config.toml
d_mlp = 256
rope_base = 10000.0
qk_norm = false
attn_scale = 0.177
parallel_block = false
init_std_o = 0.0381
beta2 = 0.95
lr_head = 0.00735
schedule = "wsd"
final_lr_fraction = 0.0
batch_tokens = 16384
doc_mask = true
Each number is 50 + 10 x the weight over its row's rms, rounded and kept within 0 to 99. Layers, rows and columns count from 0. The size before them is the row's rms in percent of the matrix's.

# layer 2 MLP gate, 256x128, rms 0.0808, rows 23-59, columns 64-127
103:47 64 56 43 12 59 54 40 48 47 47 50 40 54 46 43 55 70 58 56 63 61 61 44 59 36 41 60 29 72 65 42 62 47 34 54 46 49 57 51 35 51 52 43 63 49 59 46 49 69 39 64 68 63 56 48 47 48 62 48 58 51 47 44
095:40 59 43 74 47 54 55 40 75 50 38 57 60 57 54 38 59 66 47 70 30 52 68 46 47 52 48 58 34 62 49 52 55 45 51 48 47 66 39 49 57 41 61 36 39 56 48 52 54 55 56 48 49 52 61 45 48 60 51 49 35 62 56 47
091:23 42 60 42 42 55 48 48 55 58 52 41 54 50 61 54 50 42 53 58 74 62 51 34 45 55 62 50 42 49 52 40 41 45 51 41 47 48 46 52 33 35 36 36 53 46 39 68 57 57 75 63 44 49 48 45 38 49 56 52 56 50 67 66
099:44 56 55 56 53 58 51 48 42 32 50 47 58 62 53 68 32 55 48 59 63 50 39 38 49 49 24 50 45 53 47 48 56 41 63 45 48 57 62 55 60 53 24 50 48 65 62 43 71 39 43 46 65 40 43 35 39 42 45 48 64 43 49 61
097:61 49 51 33 54 53 50 60 59 30 47 45 51 58 36 55 62 60 54 48 60 32 52 60 26 36 21 49 56 41 62 61 64 51 38 55 57 58 42 61 62 51 31 55 59 65 51 40 53 63 58 51 58 47 49 53 46 36 62 53 49 40 44 49
108:62 49 50 50 48 39 38 52 47 44 52 58 46 46 63 30 53 54 49 43 48 53 35 55 67 42 49 57 39 44 48 43 72 48 25 33 53 52 58 39 65 45 27 64 68 65 44 50 42 58 52 21 67 52 69 52 45 36 54 43 63 61 44 65
103:48 40 44 48 44 46 53 63 47 51 60 39 36 57 52 46 62 66 61 34 60 48 50 53 37 49 46 60 55 47 59 48 56 52 45 42 66 28 63 58 36 52 24 48 43 51 25 54 50 61 51 71 49 49 56 37 54 41 54 44 52 45 31 57
105:50 51 40 59 42 58 55 44 47 44 66 56 61 62 41 57 50 48 37 56 68 67 64 48 51 53 51 50 53 57 39 58 61 41 56 68 52 70 37 46 49 52 54 46 65 49 42 69 53 53 34 59 63 43 55 40 38 48 46 53 53 70 59 52
101:50 49 50 51 45 55 56 58 36 36 51 43 40 67 63 42 56 49 48 27 42 55 38 53 37 58 51 60 57 66 38 62 64 38 33 54 43 49 46 40 48 46 53 36 41 56 49 43 48 52 60 42 59 54 36 53 71 52 43 51 37 49 46 39
093:35 53 48 43 58 55 53 65 52 48 41 70 52 44 48 51 35 43 47 53 59 46 39 54 59 52 43 50 43 45 49 50 45 46 41 49 46 63 63 72 42 50 31 50 51 55 45 54 70 60 56 56 47 55 64 42 63 49 29 39 73 43 44 50
090:56 59 63 42 45 66 39 61 63 46 39 54 44 43 42 57 53 52 60 55 30 55 51 50 68 60 36 41 69 53 44 39 69 45 48 63 34 53 38 53 49 72 48 56 30 54 49 37 58 57 68 64 66 39 47 37 43 62 70 36 49 52 50 64
107:56 53 41 69 60 54 49 63 65 50 37 60 55 54 43 42 56 57 40 58 22 28 48 39 59 62 44 51 41 53 53 48 54 38 55 50 43 70 62 35 53 39 35 59 45 58 45 47 49 63 36 56 35 53 31 40 62 52 59 52 58 40 61 55
105:57 56 52 63 48 56 44 52 50 38 62 33 38 43 40 52 46 38 53 48 51 51 53 38 42 49 62 43 41 65 42 40 51 38 48 55 39 55 41 44 51 36 58 48 56 35 51 41 38 56 73 52 52 42 43 48 46 58 61 38 44 58 82 46
109:21 45 43 39 46 57 49 35 45 58 52 41 57 47 44 67 53 48 67 51 40 50 48 38 57 37 25 49 37 32 66 46 35 50 58 55 34 50 55 33 54 38 54 43 45 31 41 38 41 51 53 47 51 44 43 57 41 42 37 39 62 58 48 30
102:35 52 53 39 46 37 44 51 46 43 40 62 37 58 41 62 41 35 44 57 49 46 42 57 58 59 54 44 63 55 38 40 42 38 47 49 51 33 76 33 63 18 41 56 45 59 65 59 32 54 52 54 57 47 43 63 52 47 35 22 40 32 73 35
097:38 72 48 41 48 43 46 55 33 48 35 38 52 44 81 57 45 58 43 50 56 39 43 49 57 63 50 52 47 58 49 41 66 52 68 51 38 49 42 53 61 46 36 55 44 46 56 66 43 59 65 36 50 72 45 53 51 62 51 59 66 59 45 30
097:57 39 57 51 57 73 54 58 49 58 54 44 44 62 60 48 57 53 56 60 56 47 43 44 43 50 53 62 35 55 56 51 40 53 58 59 43 26 47 35 77 46 74 46 42 44 42 39 25 40 53 60 52 60 54 41 59 44 50 74 62 50 53 50
108:63 42 41 55 48 25 60 50 59 50 43 50 47 49 52 35 44 25 50 59 41 45 75 52 53 59 43 57 34 43 53 40 45 47 53 55 39 58 69 41 62 60 47 57 57 46 56 79 49 60 50 37 47 66 54 56 33 57 53 42 36 57 58 56
097:49 51 31 41 43 50 55 57 61 62 37 54 51 58 46 40 49 46 53 45 57 46 52 56 53 44 36 60 45 43 73 48 54 64 59 49 36 47 41 49 40 62 51 59 53 55 39 47 44 44 45 34 39 37 38 57 30 47 47 50 37 49 58 77
104:64 70 54 55 52 43 53 43 51 36 35 48 48 56 34 41 35 48 54 54 56 70 73 57 60 45 38 45 47 42 44 53 53 59 50 52 52 54 51 34 55 42 47 45 43 44 60 55 58 43 41 57 48 49 52 46 27 58 55 38 46 55 44 73
092:54 55 34 41 56 49 65 52 42 48 52 61 66 65 47 28 48 54 49 64 58 54 38 60 41 37 63 50 60 51 52 53 55 51 40 64 60 43 46 53 50 50 58 53 46 54 39 44 55 51 46 36 53 42 37 47 49 52 55 56 44 49 61 69
100:34 37 45 53 56 69 39 45 47 45 49 71 41 47 51 44 45 41 60 59 54 43 41 52 51 26 35 40 51 49 44 73 50 57 56 47 55 57 54 46 50 45 42 47 39 34 48 74 37 56 59 67 68 58 76 55 44 38 41 63 59 46 37 44
095:35 32 56 42 49 58 55 49 61 34 48 47 42 68 67 63 49 46 44 54 53 45 61 47 46 57 39 39 63 43 64 71 47 43 53 29 40 55 44 59 64 34 68 49 50 45 60 58 52 50 50 55 27 52 49 33 37 72 57 51 55 55 34 60
100:57 49 52 41 59 56 49 60 34 56 55 61 57 49 71 53 39 64 45 45 42 50 67 46 65 69 60 38 41 46 48 47 48 45 47 53 51 37 66 40 40 54 46 45 52 33 54 34 49 68 44 42 46 50 50 45 46 59 32 46 49 40 49 53
094:37 62 64 61 57 47 49 66 53 48 33 52 50 17 35 42 59 45 32 44 44 44 52 31 41 45 41 47 48 39 57 45 45 47 77 45 49 65 33 47 43 48 39 40 48 37 31 45 55 58 57 48 48 56 45 39 41 41 42 56 65 43 37 54
102:64 45 47 31 34 44 53 44 66 47 63 37 53 63 52 67 35 52 62 51 43 44 51 58 61 68 57 49 51 47 46 64 60 38 54 38 49 59 57 53 38 48 58 48 65 59 41 28 44 50 43 50 50 44 50 50 67 43 44 36 55 65 47 52
096:50 57 60 66 44 56 40 62 41 34 40 45 54 68 68 58 60 67 57 68 47 43 33 62 46 50 57 58 42 59 52 50 60 51 44 58 37 39 55 26 39 43 37 66 48 59 48 65 52 59 48 54 58 46 54 50 65 47 47 52 59 36 50 56
093:62 47 55 39 48 60 51 69 42 62 56 49 47 46 70 49 41 60 64 37 36 46 43 55 37 51 50 51 40 32 57 32 52 60 57 36 43 42 38 42 62 35 56 61 66 48 56 52 46 61 50 44 53 53 56 64 63 52 49 40 51 38 38 57
101:31 60 56 49 53 53 57 51 43 52 50 72 43 54 37 44 41 50 62 51 61 57 42 43 55 49 51 76 55 59 30 51 49 42 71 60 59 56 51 60 31 46 64 42 41 37 31 54 50 54 69 57 46 56 60 41 39 43 51 31 58 71 50 26
093:33 49 50 39 49 49 47 51 44 68 34 44 50 55 44 41 39 45 38 55 48 47 62 64 69 48 46 53 47 61 58 17 56 56 34 54 28 55 41 58 44 47 42 54 39 53 23 53 65 67 69 42 37 42 41 42 60 48 54 53 56 51 53 61
106:38 48 42 54 51 46 31 50 47 50 49 55 48 46 56 50 57 79 44 74 57 68 39 46 64 46 43 63 35 47 55 36 67 52 53 80 47 71 43 35 55 48 67 54 45 45 43 37 47 38 48 59 44 40 54 52 44 40 52 50 49 66 47 51
107:56 44 44 50 55 64 45 46 42 62 60 64 48 58 34 38 46 39 56 49 60 57 53 42 48 56 39 29 54 46 48 46 57 34 61 42 49 42 65 56 61 47 54 61 62 50 59 48 53 50 37 58 49 52 32 53 39 54 43 57 58 48 50 52
103:44 53 54 47 72 55 45 53 41 46 51 70 42 51 45 55 45 72 41 43 52 59 58 46 42 44 51 48 38 50 51 57 52 37 33 22 36 44 39 51 55 48 38 64 59 36 52 66 49 67 56 40 58 35 44 44 43 32 40 60 44 42 52 43
101:70 34 44 33 62 53 54 66 40 60 52 52 50 49 47 61 43 40 45 56 41 48 49 69 41 43 44 67 68 41 61 57 60 65 51 55 35 34 54 36 47 41 57 59 44 32 34 52 53 53 55 42 71 45 53 43 43 38 49 47 40 74 54 53
102:53 43 46 67 50 47 51 57 55 53 53 49 46 39 32 59 59 43 43 60 39 59 67 63 54 48 39 57 60 38 64 31 52 50 64 57 52 19 40 41 54 66 59 48 56 31 38 51 52 55 53 43 40 52 53 50 57 56 57 36 67 50 49 45
106:39 38 44 57 42 63 58 43 42 50 46 55 58 66 41 44 40 55 35 47 44 69 35 53 55 55 39 60 59 47 40 41 43 50 54 63 50 48 60 41 58 47 48 77 61 37 58 51 37 55 59 59 57 46 39 45 63 48 39 41 45 45 55 52
094:55 73 51 42 56 63 43 42 60 50 44 65 46 55 59 63 53 50 56 58 56 44 39 47 33 58 59 71 59 46 49 54 41 50 44 27 28 65 42 29 62 36 48 54 52 42 36 40 64 47 58 70 61 63 45 46 45 62 31 41 68 40 52 35
# layer 2 MLP up, 256x128, rms 0.0784, rows 23-58, columns 64-127
110:53 55 46 50 35 45 59 46 45 57 47 26 54 45 51 61 49 61 47 60 52 35 36 39 68 50 47 64 30 49 47 48 64 29 35 37 43 47 42 59 53 57 61 42 49 51 53 63 53 55 40 36 59 29 43 55 44 56 61 51 73 57 28 58
097:57 47 37 49 45 32 61 42 45 50 42 45 60 39 52 52 49 41 39 52 44 42 47 61 40 50 52 46 43 44 44 58 43 33 48 39 43 48 50 37 41 43 50 54 57 53 60 50 49 28 41 48 61 47 50 31 50 43 69 61 47 61 30 41
092:59 48 59 53 55 56 49 47 50 74 57 34 48 51 38 29 33 29 43 44 61 58 58 40 64 45 38 36 50 44 64 61 59 65 54 39 27 55 41 42 46 47 56 61 60 36 45 52 56 44 59 37 44 52 53 51 36 46 56 63 37 55 48 26
096:36 59 48 57 54 57 53 65 50 53 70 44 50 56 42 61 27 43 55 57 52 47 70 72 67 59 50 42 53 37 47 44 42 49 54 63 39 44 64 58 47 54 61 53 32 50 44 60 85 38 42 52 58 63 60 56 39 59 46 52 55 66 42 57
103:55 55 47 53 48 42 35 51 54 37 66 63 63 40 53 40 52 45 52 35 59 62 51 54 35 50 52 40 33 59 44 40 48 54 52 37 63 50 59 44 46 37 44 52 51 44 51 55 44 58 39 37 45 37 67 56 56 63 35 44 20 41 36 38
100:42 63 49 47 46 55 46 44 40 42 62 53 45 42 51 55 47 41 46 38 62 42 28 64 49 39 56 59 57 64 43 54 58 49 31 35 43 65 44 58 58 47 49 42 46 48 48 51 50 56 39 47 55 55 61 54 49 55 73 48 55 60 68 59
097:64 53 58 51 41 46 56 50 45 51 48 55 57 39 58 48 46 41 82 51 70 47 51 65 48 63 62 39 50 40 53 56 31 46 35 57 65 62 45 45 53 40 59 47 47 51 39 49 45 52 44 61 44 49 58 34 40 31 38 46 27 39 30 36
101:49 46 61 55 64 46 49 47 33 69 55 61 47 35 42 48 48 44 43 44 41 72 39 45 42 47 55 60 58 41 55 69 45 57 43 52 24 43 50 47 61 61 46 46 33 54 67 43 50 57 45 53 53 50 38 59 53 74 50 35 55 49 63 37
099:37 49 50 65 55 61 53 34 34 42 47 53 52 50 42 46 57 56 38 33 41 48 56 39 58 41 49 49 51 58 47 67 61 40 41 56 51 50 39 46 50 63 48 47 36 30 53 63 39 61 62 34 42 71 49 49 57 55 37 60 68 44 52 59
098:53 45 52 52 57 63 50 58 51 57 52 41 33 32 41 48 67 35 55 40 45 61 48 56 52 53 68 39 42 47 37 63 24 41 50 48 55 34 54 58 49 65 52 46 42 59 56 45 65 65 45 50 32 50 56 36 49 75 54 70 43 38 61 55
093:44 32 58 44 29 54 41 28 38 41 64 39 52 53 42 42 63 71 59 51 49 44 39 53 44 54 62 47 62 50 42 57 41 72 48 49 48 33 49 52 36 67 49 57 58 42 48 36 54 43 42 63 64 41 67 67 46 48 45 61 55 44 72 46
102:55 68 57 42 50 55 45 40 46 54 54 47 35 31 52 71 55 43 33 58 47 48 41 40 59 44 43 63 48 59 45 38 55 54 44 49 38 44 48 65 14 47 52 53 30 42 56 55 40 66 48 51 59 54 45 31 56 56 44 56 62 55 53 62
093:58 54 45 40 51 54 36 36 65 42 42 51 40 51 46 57 44 53 48 74 47 52 42 43 47 48 46 57 50 41 63 38 44 60 46 39 65 41 44 56 53 53 59 62 43 29 45 63 54 74 44 50 76 46 46 54 72 55 47 63 48 56 41 43
103:51 44 52 61 27 45 35 38 57 62 34 53 44 47 40 42 37 41 46 41 49 36 41 63 31 47 67 42 62 55 38 40 50 50 51 43 50 49 46 70 46 71 40 59 53 39 60 67 52 62 56 44 50 39 61 38 58 44 66 50 49 66 53 61
103:42 63 31 55 43 63 53 55 21 46 45 51 46 59 58 50 61 46 58 42 45 48 40 55 47 45 54 48 44 31 52 47 46 44 52 51 39 38 63 57 59 28 36 36 54 52 54 35 66 50 42 59 61 60 61 75 54 52 45 61 63 33 47 62
096:57 56 69 40 57 35 62 45 41 51 62 68 58 43 31 33 43 57 54 33 49 57 50 50 74 43 44 45 34 60 55 50 27 51 37 38 44 51 47 43 44 50 40 53 32 48 65 48 31 41 43 51 33 62 54 43 51 46 42 42 52 52 62 57
107:66 73 59 32 51 53 52 53 50 48 69 58 65 57 33 39 47 35 46 51 54 42 47 53 47 50 50 43 53 55 58 40 50 52 56 50 62 65 45 51 47 45 54 55 71 65 55 49 59 47 36 49 44 61 53 50 58 52 56 27 40 47 57 57
100:53 59 61 49 56 49 45 41 61 38 57 50 20 55 28 49 53 42 52 51 27 50 52 47 48 49 48 39 66 48 40 36 50 52 46 63 58 48 61 64 41 51 68 59 59 27 48 44 50 45 46 39 62 58 48 41 57 29 44 42 43 45 59 45
097:47 56 46 49 48 48 40 51 45 39 75 50 52 29 50 58 56 43 46 43 47 63 43 53 62 52 49 62 47 40 63 53 62 65 46 69 37 48 64 38 51 49 58 39 42 62 48 44 44 45 44 33 55 62 91 56 44 51 41 39 37 59 53 62
102:43 48 48 52 52 40 42 60 55 40 48 69 32 52 18 66 44 51 59 48 37 48 43 43 36 44 63 52 56 52 37 43 47 65 50 62 45 48 36 37 44 59 70 48 35 47 45 61 49 57 63 42 63 49 47 68 47 38 33 60 46 50 58 46
107:50 52 48 45 52 53 69 40 44 44 45 78 56 64 47 50 46 49 52 26 71 60 52 61 31 51 54 60 72 52 50 63 50 53 52 62 61 43 48 61 48 17 52 47 50 60 49 50 55 56 36 73 56 36 39 39 51 53 59 53 45 45 48 33
097:45 53 60 49 42 46 57 54 45 52 60 35 72 47 32 55 42 60 53 63 54 65 52 45 40 56 67 64 28 26 47 52 70 57 44 48 36 54 47 48 32 33 60 48 42 52 57 44 55 62 35 49 54 41 58 50 66 44 50 62 51 53 58 49
100:51 53 56 63 51 44 60 48 65 48 46 45 35 67 47 46 60 71 43 55 42 46 65 57 57 47 50 40 59 62 57 47 57 40 47 51 67 61 55 44 31 53 70 61 47 56 50 53 31 56 57 34 64 53 56 51 53 37 53 46 56 55 52 62
102:29 36 41 40 46 60 47 51 43 54 55 51 50 55 71 64 41 66 51 45 55 48 62 32 55 55 51 41 58 66 62 65 59 69 39 58 50 59 58 56 54 53 55 38 46 57 59 52 47 54 31 60 52 52 53 51 40 55 51 54 58 62 43 44
103:39 59 51 46 38 51 60 47 30 53 37 57 37 68 54 49 58 50 53 52 55 42 50 64 37 37 56 35 32 53 56 40 31 51 44 54 60 54 59 39 54 52 49 32 63 61 63 41 47 62 50 63 53 40 54 67 43 60 37 48 41 78 32 50
104:63 49 47 50 59 49 45 54 50 77 55 51 34 48 63 55 43 53 55 46 46 69 49 49 17 59 55 45 45 44 59 66 43 25 37 37 53 52 49 45 49 54 56 49 44 38 72 57 32 41 51 47 66 43 40 41 60 50 22 45 68 45 61 56
099:48 59 50 57 52 52 45 54 80 52 45 54 55 47 31 75 53 54 45 58 45 51 43 23 39 66 43 38 49 58 43 56 41 56 60 57 60 44 53 45 58 43 54 50 47 23 44 43 24 64 47 48 58 58 49 56 63 43 44 61 66 48 39 56
099:47 61 57 39 59 43 51 44 52 61 49 36 39 45 39 62 56 32 53 55 45 55 48 34 47 64 54 39 54 58 31 53 36 41 52 32 45 58 51 67 64 55 47 48 46 54 63 59 66 52 30 72 50 65 56 43 52 56 34 53 55 34 52 52
102:56 34 42 40 29 53 64 38 47 47 64 54 70 68 55 55 54 61 51 40 41 50 52 49 47 55 59 48 64 38 38 52 38 47 57 58 45 72 61 52 34 60 58 59 65 57 36 40 35 41 44 73 57 62 51 60 43 59 56 47 36 62 50 34
099:40 53 68 54 55 54 55 43 34 63 47 54 50 51 38 53 58 52 74 46 57 27 47 50 69 43 50 32 56 59 54 61 71 47 58 61 38 57 45 34 57 48 57 57 54 41 33 63 39 39 56 29 68 36 62 62 53 50 50 51 53 52 34 46
098:44 49 60 43 29 39 56 45 39 57 30 41 55 63 51 38 55 56 57 44 40 61 55 64 48 39 54 47 47 51 48 41 51 46 59 48 44 56 54 50 60 36 45 59 60 32 61 45 62 46 50 42 48 61 53 50 48 62 53 35 43 42 57 60
105:68 67 50 55 59 44 43 47 32 63 57 56 49 38 41 35 59 53 61 36 42 67 69 48 46 62 52 48 64 51 61 53 67 64 38 60 44 41 47 61 50 55 49 47 59 53 34 30 40 46 57 44 48 38 46 54 52 43 54 37 45 46 52 47
105:47 54 57 42 57 46 46 63 54 69 57 59 37 55 71 45 58 62 60 42 52 38 59 59 48 58 48 58 35 40 69 34 57 57 38 54 55 50 56 42 49 50 52 60 59 45 36 66 50 59 51 47 48 60 49 38 59 70 49 32 52 55 35 56
096:45 57 53 57 68 44 64 52 34 48 40 43 54 43 28 59 56 51 50 40 43 47 44 49 35 47 64 50 40 47 56 46 41 53 47 49 28 39 49 54 44 57 49 52 56 26 58 46 46 57 72 39 59 52 48 41 56 45 27 50 63 59 34 53
102:65 52 50 29 45 61 65 34 51 53 45 52 40 44 39 46 42 61 52 52 37 69 36 58 53 40 61 54 35 48 44 44 27 51 66 58 71 52 55 54 53 53 59 52 39 47 49 27 61 50 70 63 58 56 62 52 52 38 54 54 60 70 38 74
104:62 44 40 51 54 50 67 39 45 42 37 65 60 54 53 63 45 51 38 42 34 46 53 61 42 63 36 48 59 35 54 48 48 61 41 52 45 59 49 51 53 47 41 63 77 38 49 37 52 43 36 55 47 46 62 52 61 47 49 47 42 57 34 54
# layer 2 MLP down (transposed), 256x128, rms 0.104, rows 23-58, columns 64-127
102:44 68 39 35 50 55 47 58 52 51 35 42 40 49 40 52 66 46 63 49 76 51 62 50 53 28 60 46 37 67 50 54 48 52 48 33 52 61 60 56 46 59 65 64 64 56 49 63 34 63 41 53 56 55 57 63 57 48 57 50 65 49 43 43
099:45 50 54 58 37 30 52 56 38 36 47 58 47 42 52 52 56 55 46 58 38 40 42 49 56 69 47 23 33 55 41 64 57 60 43 50 31 54 56 36 36 32 51 64 59 58 62 58 51 55 50 50 41 49 51 47 63 53 43 56 64 58 61 59
092:53 57 69 39 38 51 44 71 38 64 52 40 43 50 45 68 36 49 56 41 59 42 53 58 45 62 45 42 31 51 37 43 46 55 47 40 34 70 63 55 44 51 59 54 66 47 13 71 54 38 69 52 42 39 29 55 49 50 43 45 46 43 53 46
102:53 53 37 56 72 54 20 54 42 54 56 50 61 51 45 60 37 38 46 61 62 56 55 37 54 55 44 51 51 59 38 60 40 78 37 49 50 56 57 46 40 61 54 38 48 40 41 53 57 29 37 37 43 50 57 48 52 42 56 42 39 39 39 47
103:43 53 58 34 57 44 47 57 63 60 47 58 45 51 51 46 48 60 23 57 41 62 49 51 65 58 66 50 45 67 40 43 40 45 45 54 66 47 52 53 63 49 64 39 56 48 55 58 47 41 46 51 64 58 58 63 39 39 44 56 71 56 75 60
103:49 52 45 51 46 61 52 58 39 58 39 43 45 54 53 37 54 58 45 45 67 53 54 54 38 43 38 48 28 46 54 52 51 34 49 38 52 44 47 42 56 52 62 36 60 73 51 54 54 57 53 50 66 42 61 44 36 58 64 40 39 56 50 40
102:41 33 48 45 59 45 42 43 59 32 44 39 58 65 57 48 64 55 50 50 44 38 62 47 61 51 58 38 50 50 38 50 50 43 45 37 45 36 34 54 63 54 49 51 44 47 22 46 42 40 59 34 35 63 36 39 61 47 42 51 65 62 49 47
100:58 45 60 49 31 58 61 53 41 37 56 50 47 60 48 65 31 40 49 39 55 56 43 59 35 53 48 37 40 55 59 36 38 49 65 48 44 51 44 55 61 57 32 47 54 30 58 60 47 43 36 43 31 59 56 52 57 53 38 52 60 61 49 29
104:78 38 51 64 56 60 49 53 49 56 46 30 38 59 55 63 33 47 48 58 61 61 54 60 43 45 46 47 47 40 56 51 40 46 40 58 55 46 58 72 45 52 51 58 45 48 62 50 43 49 56 63 52 49 43 42 32 37 66 43 50 61 42 54
096:53 39 59 45 45 62 60 51 56 62 52 40 54 61 65 56 47 40 56 48 43 34 49 66 36 33 59 38 33 47 63 33 45 42 66 68 44 61 70 49 56 45 44 44 29 58 41 43 58 46 52 57 45 41 50 53 50 49 42 52 64 46 61 59
090:63 40 31 50 54 60 45 54 49 54 49 49 35 52 47 47 82 54 61 54 40 50 37 59 49 33 59 58 53 46 41 61 41 57 54 50 38 40 47 36 46 81 31 50 51 55 61 43 59 43 42 53 37 46 63 47 47 54 63 55 46 59 39 56
103:59 47 38 49 62 26 49 57 50 38 54 66 67 50 50 21 45 56 57 43 57 50 38 66 55 56 33 36 67 33 45 49 53 58 55 34 44 43 68 36 61 41 51 41 51 48 53 40 49 51 47 62 51 63 53 55 56 41 56 45 35 47 51 32
100:44 68 27 72 46 47 53 37 47 50 43 57 66 41 62 30 57 72 43 46 54 64 39 65 35 45 37 63 57 70 51 46 55 43 32 44 48 57 60 47 51 65 39 36 25 49 40 54 53 47 61 35 29 71 52 70 45 45 49 57 58 48 46 53
097:40 47 64 43 38 68 44 51 40 50 66 51 53 34 47 63 55 37 36 32 69 48 63 49 55 47 46 41 55 57 54 48 56 49 52 35 54 53 54 45 47 60 38 65 61 59 56 54 36 42 54 52 41 49 56 47 44 55 39 53 58 52 34 59
104:45 39 50 41 74 32 40 54 54 55 50 58 66 70 41 49 38 50 60 32 59 47 62 35 53 66 41 50 56 65 44 59 51 50 47 51 36 40 61 36 61 45 62 53 54 55 40 66 46 64 49 36 53 29 54 42 52 56 52 43 48 46 43 39
093:49 32 59 35 44 45 44 48 38 33 36 40 42 39 51 54 52 44 57 62 57 60 42 53 47 48 60 57 60 48 31 34 63 51 54 62 47 71 62 57 45 44 52 56 50 53 51 52 68 51 25 48 30 51 37 60 47 39 53 65 71 40 56 49
098:47 50 56 61 36 53 46 51 46 65 33 32 51 55 47 28 42 63 53 36 47 53 40 55 42 68 46 46 47 55 53 40 36 43 39 66 55 61 63 35 57 38 40 54 43 60 44 56 37 40 61 45 61 35 62 43 57 66 36 54 58 57 43 31
103:47 42 73 63 61 47 32 45 67 39 51 48 67 58 39 39 73 53 48 62 45 54 51 45 55 45 32 52 56 67 47 52 45 64 47 38 43 50 47 48 49 52 46 38 46 64 55 50 49 55 44 64 45 30 45 72 52 31 59 52 41 34 52 57
098:27 34 60 46 56 52 35 62 45 39 55 63 43 58 53 63 35 56 26 45 53 36 45 47 52 34 51 38 32 41 52 55 48 40 58 55 46 57 54 50 65 51 55 62 36 56 54 48 47 59 69 52 53 51 59 49 57 51 42 59 62 44 31 44
100:42 62 43 50 46 55 50 53 37 42 62 48 53 40 62 58 52 56 58 52 45 59 65 56 55 38 38 40 55 39 47 62 52 34 57 45 63 59 42 60 73 39 44 60 57 55 62 43 62 74 51 59 61 61 42 40 32 38 60 56 51 46 57 60
100:47 70 34 58 50 55 42 57 50 56 37 39 44 41 43 51 65 35 46 36 55 32 74 25 45 43 51 49 55 38 45 51 38 53 44 53 45 52 51 51 41 52 40 54 47 41 24 44 54 42 45 81 59 44 52 60 70 38 49 42 40 53 37 40
102:58 47 35 57 62 46 51 51 67 48 42 63 57 44 62 55 66 52 41 33 45 46 43 63 53 48 27 41 51 42 60 41 29 52 55 72 41 59 34 32 53 42 66 46 58 47 55 39 56 43 55 42 39 69 35 51 34 59 39 36 39 54 45 54
098:28 48 45 38 51 47 41 49 56 61 53 54 49 47 55 42 43 61 65 48 40 51 42 38 44 54 40 38 33 59 44 64 56 41 64 45 49 68 67 63 59 47 30 56 50 54 58 61 55 53 48 68 40 47 45 58 53 40 47 60 54 42 53 41
102:54 44 52 41 55 48 61 58 38 46 51 30 56 47 51 54 60 57 30 42 52 45 52 39 61 46 61 49 45 66 47 56 39 50 49 59 52 52 43 55 33 43 45 54 60 72 21 49 49 55 62 55 71 51 55 41 42 54 54 50 52 52 50 34
098:46 46 51 52 50 61 55 39 41 51 44 49 41 34 49 48 40 44 45 53 47 77 54 52 39 45 56 46 37 50 52 49 55 55 54 48 43 56 59 50 45 58 29 33 47 62 64 47 44 48 63 52 31 44 71 42 45 52 69 55 85 55 47 65
101:57 46 54 51 64 46 56 49 73 39 55 49 50 52 35 45 45 36 61 57 47 51 40 60 65 37 47 44 61 35 57 42 41 47 77 35 54 59 68 43 64 55 57 35 68 41 71 55 50 53 52 59 43 42 67 45 43 54 36 54 31 50 52 48
102:48 47 34 56 50 61 59 45 53 50 46 48 34 60 47 38 51 46 39 43 31 29 53 58 51 43 56 53 45 46 42 37 41 48 39 66 64 54 46 35 55 78 53 45 52 44 38 39 63 50 45 39 60 59 49 54 75 45 38 46 45 60 53 56
097:54 42 38 55 54 54 52 51 66 47 53 47 57 41 45 62 50 51 66 50 53 45 43 36 45 50 61 38 73 32 52 75 60 36 42 43 36 50 50 51 32 58 45 40 46 53 53 57 42 44 62 55 42 58 54 54 51 58 58 49 40 31 50 54
099:63 37 57 64 55 67 61 54 41 57 41 39 47 48 54 57 50 55 36 44 31 46 39 53 68 60 50 52 62 51 47 55 42 48 37 53 48 55 39 44 56 50 38 58 33 52 68 65 52 34 40 53 51 56 44 50 54 51 50 67 46 52 68 49
096:59 53 84 47 76 48 44 66 25 66 54 45 51 58 44 49 55 49 66 45 62 42 51 47 44 50 42 40 49 58 50 29 52 61 48 43 38 71 50 51 46 61 63 60 38 48 46 51 52 49 58 40 55 42 47 54 49 48 40 37 57 66 56 66
098:61 54 32 32 68 57 55 41 62 40 51 43 60 47 57 42 59 51 44 47 51 58 65 65 52 38 60 51 59 82 50 58 67 61 30 66 36 43 61 56 53 30 47 53 46 45 48 57 40 43 49 37 69 48 56 37 62 54 42 50 58 45 30 38
103:37 57 57 38 62 40 48 56 46 62 45 49 46 36 48 50 55 45 45 55 41 41 28 49 36 47 45 46 50 60 47 57 24 45 72 58 54 60 60 46 54 49 58 39 53 51 52 41 54 56 18 43 53 48 58 49 60 59 58 42 43 60 55 59
102:63 41 54 67 47 51 56 40 47 46 31 58 47 48 34 55 44 47 38 45 46 56 57 72 67 60 49 58 43 48 52 56 50 39 46 35 60 39 39 45 42 44 50 68 55 64 48 57 41 63 52 39 57 58 45 51 43 56 33 46 60 59 56 57
094:47 44 48 52 56 56 54 43 38 53 37 53 44 47 50 48 60 48 63 50 52 39 49 34 42 46 63 65 74 55 38 46 62 41 62 54 42 53 64 45 53 41 49 43 31 57 53 44 47 56 55 32 74 49 36 40 50 57 48 40 47 43 44 63
106:41 44 51 56 45 51 53 37 59 37 57 44 50 58 53 54 61 43 49 58 53 43 52 50 45 46 44 57 56 45 67 32 57 39 41 66 39 46 47 46 67 68 58 60 45 41 60 68 53 53 43 35 48 71 27 44 45 77 50 26 53 43 45 36
103:43 53 71 35 49 29 67 58 60 53 48 62 40 63 54 55 47 29 55 51 57 58 57 29 52 41 68 44 53 47 47 50 48 41 48 43 44 39 54 44 68 56 52 61 39 50 50 66 52 52 51 48 44 65 52 33 36 51 26 47 50 65 59 60